From a checkpoint of a small transformer trained on Wikipedia.
Size: width 256, 2 heads of 128 (1 for keys and values), MLP 768 squared ReLU, vocabulary 4389, 14.5M parameters.
Training: 154M tokens, 4697 steps.
Each number is 500 + 25 x the weight over its row's rms, rounded and kept within 0 to 999. Layers, rows and columns count from 0. Numbers have three digits each. The size before them is the row's rms in percent of the matrix's.

# up: layer 7 MLP up, 768x256, rms 0.0647, rows 454-478, columns 128-255
# down: layer 7 MLP down (transposed), 768x256, rms 0.0591, rows 454-477, columns 128-255
up454 102:504523524464489493526500484476459496516519470507529499557503538506452485519552560486490492502510464512488439495498497475523504490541506514513485478520488528467533528536510476491508499516471511505475523510501438510517516488461501496493508539511491506477507465514480508526537538487483547483500509493498503470517522486448532473442503533484488509491527491482492532516486500524482482530484
down454 102:489505497496465498496551495521478529480485464498489499542511546481539544523528517484500464501534471523502455490508477480514481490517490506513524490472519555458481474511489488507523533502499488511513480458493523525474469507484478473481435515528531534511485453474490526587510505495438507478472485500524517487505514503521551477460493523519514480495497471464448495485471479503497503533518
up455 104:513483531528490481523533495491505536501484484503523533499495544509493510526525500522481506456502547506533493508513471520549559521469485454523509474508484538475452474500518479500516507503476460522511482494452546478493528452476511470508493517461522502441485499492483491534474507492471486487500507517469542499496534542538496467460515535463516500540531502503536473478491495518492528485476
down455 106:541467499463506456495493468497513492475517505515499524482524514518518461499491480502496562507466516506532485497502490496510563511493520505499480504510516481491534455485482479504503522482449540514508521487501521514483453519461491485505523510503540532505488514486493450503460523515547499529504517481461501533498505546514532536492513516500496506502454455479538459520483511515461517459524
up456 102:488499514495497527466557448507497508476504453513496523520499476494498503519520486556529496543510513493504514481495513542466532516550524494512555567470538526493475533503515456496479524491493468491454515528532458505469508487476505514524497476491472531480510492515513491518499483460514472520517493494501495504514480530495454483514469467480489524481513493457541501557467498491531476530506
down456 102:511520457536500538482488456488500565459475460495501538500512512452563493499533505509471508525503494498480511474490472526475496529490495500512495512491512503483495509476487518528498514475500467521487540511495473480443513508515516501511495521491525518539528511539480493529485490437525496532541492482483497487484502498477462488557502467494567538477477491492531519516487502507525476499478
up457 084:478533470514529493488510525501508504464539537520461515461480472481486507531473508518519492475464515486505536534453478521496512516486484507520525480505519505543486481533510544491477543507500488480438507534514515505430505515540524484510520513511513539476523487525502473471511478506527512508524477490489461478500487548496554463498507539515493480485480435530459453458496499554505457516491
down457 088:480505427513478498505507491485507530470491522489511505497460490518508530488510514535468482496497465533468524488525483490515491497505499533526501506495534464488545494505482546508497523529507520499497510491499494479503507491473484503493488486476505462394529469510471489500474514496505516500529506474547506520482476485516514490494488486484474513486356477487504475459504500559498523505475
up458 097:473521531503512514522526507458483515522528460450482486465483500504499546525505495495475478527519531445465522470485540486467498481470482514533510499446533522456520489498532523516483505541471476504503530511457529495505457437500455515499518482519477485461488493526484504497461514490510462463484487475500534494530507468531499504518444509548465488527543526513491515533477532515476504492443
down458 102:485524504456502508527506495527480443515514509511531521458476505502516536531520511492513443496499545489478487537494503463473540471535511464481516528468518477521484471502530487477530478499523531512461514511501476500528509488444528511497501518494513476430481484492508504489502522526492501517478529522502490510495465497429506486464496473502481492451573511523534439484522505510475484481467
up459 097:524500510490544487540520552511506521515481495483520524521477494456522505493461506549497492477500527486470498497530524515505512540488490473525530486521527496531508520557484491507519485476477525504461484451518484494482506543508522488525494511493510501499518484508525460532551514465502484498501515432489480495477497466529503488497519468458489476524512575519506518519499493461498470498500
down459 096:551467498487511494482504510515528496493516494514521525483500510476510513504454529563491505478494473523510474490500520476471525514503503519503505517526476497515470547529551506465521531508515519497523508498514514467493478508499527509497506504472514495590476533507500510519517481527514481499493512494504506502520496473526489511459489499523535515499462479514487521523468496527472488544461
up460 104:540533484497525535549492521486522499458534537499520482493521495500505492495524522483483500516513447462526529515510469487505481546454466496490503504507475455451470472522497479448491457522502533497461535493491524473525491490503518503492471473483490507477474457544464486525518488466487519530489520502521503503518485517548518549475468491525517472505526534496467487511509479516515466504464
down460 102:476520471519514537497524488466492503501508505456535453484519515496490493451521502520485508528480507497464527437481458543488480502516503504496481526506511492488522499495515513482541535525506522483486477497503514463532505522460512502510486520490494444509522486521471485518514565491519525560470510541492494513489540484489459530557488501510498510502474492482531531474477448499497453503515
up461 095:485488476495447496540492544516518446456498519486490494538539497475505503550465477533492489508482475491506536521527488551491517485490502492428521575515521485490495488482483483522493500508462524498468481510530461515525495477472511490523523525470520503502511502476509537466529524498512495509493522538492449461482501475528506493466482537484513461543501563533526490493493514502499488443477
down461 093:528527499517521476514527482498483479520506477508480509449448481508508476506501469512513477481492484536519477527515530511538474486480514536495510480490503529520493492521480533490440491519545504487505501486514455512511530490510491488480507474490475495620524559529491514489522491458499481483496489493464520503491510504513474509484523490533461560483402506458489508516499459471552491525499
up462 091:507487435504509474469486515469509500509482521519534479503485483465479474517518499503519483481478504542491471482495468481523506536538494542519474504480518502513496523445516509490497484481512533473471499468484496522496536521544510529473512522506505453485545506524523518534525524420498503504530474491455530485487522463514483504470474534498538475519497563547486495497476508489480458457496
down462 091:493488515518430497508498516512465506503562493444475484509520506473551485531507534457505495489511493485500522507497529492500512493505507488494550503496508497503464439520504497510532514530498486510471505481545509486513551493456479476522482480495544498505502501478450519468480461520538494475481518542517438514497477533495509499558504456499458522534427466487537525506485532511521487499529
up463 092:526473506519521457470519522512507498492502493526523473468515453481473497522514519458546469503507522461505491523484463516491520493511513521505521491500498541521486478503458525441511506484477451473482509511437518511505507452525478474481563518504510520460527492493490485471547521486497510471533476460463443507486525507476539533487466556508487489505489497468489500530465491495518490502504
down463 097:506503537475517527498487505490457494488500489534473468483494477475544483578520501500470499507516506522518507488541479502483506487502527511489537475482484502485479491517510478502507466480489482536538551448478490479509491466503475477490494513551482529508513503509473516510517514510489494514518476474513521472529471516506552527480500513486482468521335499491504448481459506501515513481536
up464 107:472468556471489506549526491515476523480504483477478538508531485511489516483494498477490513506517496515508512462500502519509463534533497484472468543574503510481521462457493491501480514573475470445515510466495493451517489482505505500514516473498471462469452494490488517469514512420504541484499484487500520490515496538474475492519478494533506486469552496490527511526486465495500501495498
down464 110:513518503488515485520467523518512498493477482511559452471492500491563517542461509561521484497441492496514552534505501490469502514514551479467501485457450492478516508490495494522517528494499489519483493523489515504516492462484507471516536472476457480461491551494520510431514505519474488498518516492481501511500504504524506452482492450497511505475518506531501499529499500522483514552503
up465 101:517530543489484532509466470501464518516507460468487512476535482501492544547462536517487522501483533484508463527511487520504506494518510516532480501470542509517494530500472472526487473515495482496524528495529468485480502558508495516436521509497486509506503476498535522483493537504529496508522520498494481490486514532523502478500538525522486456496501490499491533501459482525513482483525
down465 101:478464503481486570529521499450524529492502513505523482533461473496497493550518483498490529522512482475459523510497476469468427502500502464452478521476490466516515481514485474519529503503506465562503471452518480554486491525506483533511523491540548496493513441477478532515451478535470510511527489516533500457511512537507516491564549453539458464522487508493493511485475467509492535499511
up466 103:460470477491490457548505477495490436511474525522449498500503508468484497546482485513509471492517512499482465551555502481490492539506482511511497456519492467514464492497536490522532501504494496508457501512456506518494523566512546517497526500528505494506489533490573460489489507487506542519512507492527483460514471444516497475484514495538490487538518480524512497475496496533516510463457
down466 102:473542537500515525484524517515515514506483459518520476517510524514503521522505527464474475508497484432531512527511525536477541496454498508494440478510513537505483507500497489502535491480474501474523523464498488479496509468493520464483477483487520504525495447473487533474468525519486498503516513487493517563502516495490525523519504520459473478498474492489461519553534473526498479499519
up467 104:482523484460519505553524501513495494528485512503470474529508458507465491470475515503525486524511531486524513484497494473509494484472492515512488488504462549529508494477513475510499507472506519535511486481495517450518528510562484508524520499468502462459483498492484506506513473502482499503503492530492532522498484516521442511480508531543518476483505439509476481482460495491491469471557
down467 103:525544474425482505512499529532537475527506490528527488497535512467469495507495517478513523498524494522465502469461465493480498465517526467485456517493509445445510479474511545492483479501504506544538513542463515512542482537511454517448495526487505466516490502500540555515489491503500483520481489475488505499494460531499504470459531499526523500506446504498458491511520512481503528480481
up468 095:507499498500529512516479490512468520474501491517487492493502526507517482508495500507507545482503522503480519529507470469498525482475511462520492495516542549487516496488485465491522505496498512514528525507452500490491538522509526526496538478483477526453526480506477544496508481516497486516511480462519482498525500450526466477416503504479493499472524491510549523510530584553491473514473
down468 101:513489491526508512518468515478478492550462495519510455431447542468497460475463483495475486507497526514527485462492481497494515513489529518531520512511507520527483498499506493505542488453515521526492487475444526535473509526487504528510509490502505503462509488467474534544557509484482508508455508520460451491504529510482507513470510496469523499474475502514541492521525514519533522518471
up469 086:532505519514488496500528539496514480517490507524518475481522439467439500515459474512468522516503473485502486496518542497512506517510521483514485524473472501529481491548501537487521512493534463482493538499532528492488559508515480504503524488485483457489496501489533518495528517464490519448528499539436469472529490513538479495478447510525487503499512474519507487549484501477532514524482
down469 084:511477491512506504496532500532523482513548475542520515450471481507524446504508490474498511513509490504491461504513509477499455530503496527507486518542505532496493482538503519460483485469501520549500522511488498514485485521531503517493524531504535466637488508519489485522538490498514499516461464515489490497468499509469497524463513498471481492474386472506538474530466511484531523522471
up470 090:489497481434491495489489469476525461467499581491499516469494460516460468496462520523542496474515482511571500545490443517514461503506523515518531543517482488461475496500468487497509501452489477510508499535499482521501539471527493500479462489504452484498513437511511534473487507527499509499505470545496490550493501496498522491463454499486513520526513477514499499481548507485519476495491
down470 096:535475463477473511483485520523505478481531528515497512448474492510499495463476507487493485473473500515496527490491503514526494524546494475494538492487477454490474504453504518493532500475433520481508444499466505525484461496530483492547457498526488483526507471533518529505541509562509520521484486503502525534496526502487488497491487525509509540509420457538483494512538509559461509487496
up471 100:522514486524491492488482479492447457491483491495513488502480470476521492502520494550501478522496503481436486516533492514517516524458497490549524492496433502491516505571503498508490535524467499519492479474503516478531472496537508523508488492501535508498476464490482517527476532473506510531508527514514507494474504506501509461507468509493491493548511532510494462476531487478472486518507
down471 097:483544496462512489479516483471544528504439518564450495493520544475504457485516536468486485531494489481471465486522489493475532536494490523530530492505487511482486517517494529474530524493530512476472486523492486522435487505502493518488496481478490503510513513478493517505476483527490535513513464436563497527472478486513476506517485494535471497453508486471503525470526560491510481503461
up472 093:475491465472497507455470516508447513464469483464507499501520513514483503547491522517507451518498541488488490470511512485521492500430508518516499523508539483522526500481523516461494555482495510491536484520454462505505503525508545509493549474524524550497463438471485500482522493501499474467497527534521485460554502518459511505498482557517492460484542506490552501484484512499516470505496
down472 098:503473518505451464505516506513476522491514506527511479498516479497509498465452489525527530476531508490521507474502507453538508490536490503516511457481501486531544486451495540473487520470515487480487511509517457517486524531491514516509512507499509539615464532517516544498501491503514469506507499481492529493537473497491492581516510488527546501449450516525511484497481495531499504542495
up473 097:474499477465484467432498493477527502468506530461515529470548446484480492516465550533520474500481501521500507522530504489495470500469512520532486515513454494520473485471506462501506446532523502522443488494459470528471560519506484479484520445548523478462516533520537462469511497525513502518485500485503514466537514510500512458517510487534496476524492508530545484496503526511504491467456
down473 096:481483492490488516482508497495507484530480499526549493532508512519522498506474545512535473502540507559508509481530523521533483471453536491514538528500473530495524488447490508495471502513483460483454488543494484548484563501524520491487508483473501492442543514503485529503452488521482549511511500490510497526489500489489510471506502495485490539466428481516507463494526511507494498478491
up474 091:489526534512520505511517544505490500519488525458482490556493492487474512452532537493458521519491526514532453524515465494533517540519479507527503471527519541476511478504464469477526510494520511479512554510487520484540533520488486484479511499521511549493521497506540500514507507514509495483499493473476482508518494465540490486525463480457507515511491485471532515486479532551484481473482
down474 094:518457484517506560515498494475521476485532513506515472532505532516486467471501481526477475492491470479478471504481506473488510498482476531510457461515514520498527486522521507503518542511533506474456534500487481501501514522480490510482496503498540498551494517519541514511520518534528500499495507508538530501489490509483503490471517499471500492503331483523507510501509536509489533492498
up475 090:537489569536481474505483536508499498500472479496485520525482445507447485517481505534511509520499477518539487476529521481515499507521486538528508511503505528527500449530476484493495492519465496479488518503527504477506559522541493492484496466526521510477498506454496430496496499472476512450526568518513493512487490520463492494494455503485502456511509450473540486529504529518515495541488
down475 091:500485541497468503531496487521505501501462503513516513465529479492545457495490510529470523483481511524524482510538484515481510528476512487518494459499511511508529489502513505469464511509466496518526522484520454517474494470511504492486461504494499496615522513525463508516504450482521499476491532519526462439478523510465511489468498517481469477522360498482499532508491514479488500555549
up476 086:481488488462559532477509502512505446488469508508501543471503501473506521548504498504494501456501477490499506503511482488516542494514512525506482501546510550524475491494499451479477490509469514490459508493462515467527500528501516514511474518467478495535511530511525528499514462502493483505542557511471483472520500489438533497491495534497542488501501517520489521512497484504515481503513
down476 092:526487499509492482502498519487491506487523484509497504463477485538515510502478485487496519457520534531544497494468521508505492464504480503500538494487478481484491510511495521484531500510505454513527510542535541517519503524471481466502451489489528502652479535500514528517504489502507493537492500498505503470524474539495463526539528482519485494495434523513500496487513498492500494502450
up477 110:495505471528506470520502512490493518476429504497527496488497507464493507544492571487469471517525533522507529522506498485490513516488496499503487497496459509476540523517456535526535536479481451552460519487493457499533468506463558508517502478517462475473464519520516454536485514464475498466492521443509497469510518454464507444510499481491517479525521486504487532535463570490484505498515
down477 106:502506505511508507496513490534490530456505501497506481451530489499503487518496519525502486505503504481465524492524478468538476508523482513507506519543519501461497539488511500478527525491497512466495489490507502554500528522516488522489512458513531479458536450493460554549498530497531432535513528468503502456471482489540506514491505466508508517469472481467486465526509538508489499468474
up478 101:522522442476511514494517485496476531449509552468480492510485517516509489527489549510516489478513478507469490516526502513484501497431477532532521504483485495538469449521512541503473491490478515537514523508478542501496496540502476505478496457542543526468465531516509483473498481500504524530487501490514462510527483454512477478451509516486499469508514524497538470487486540477475532461542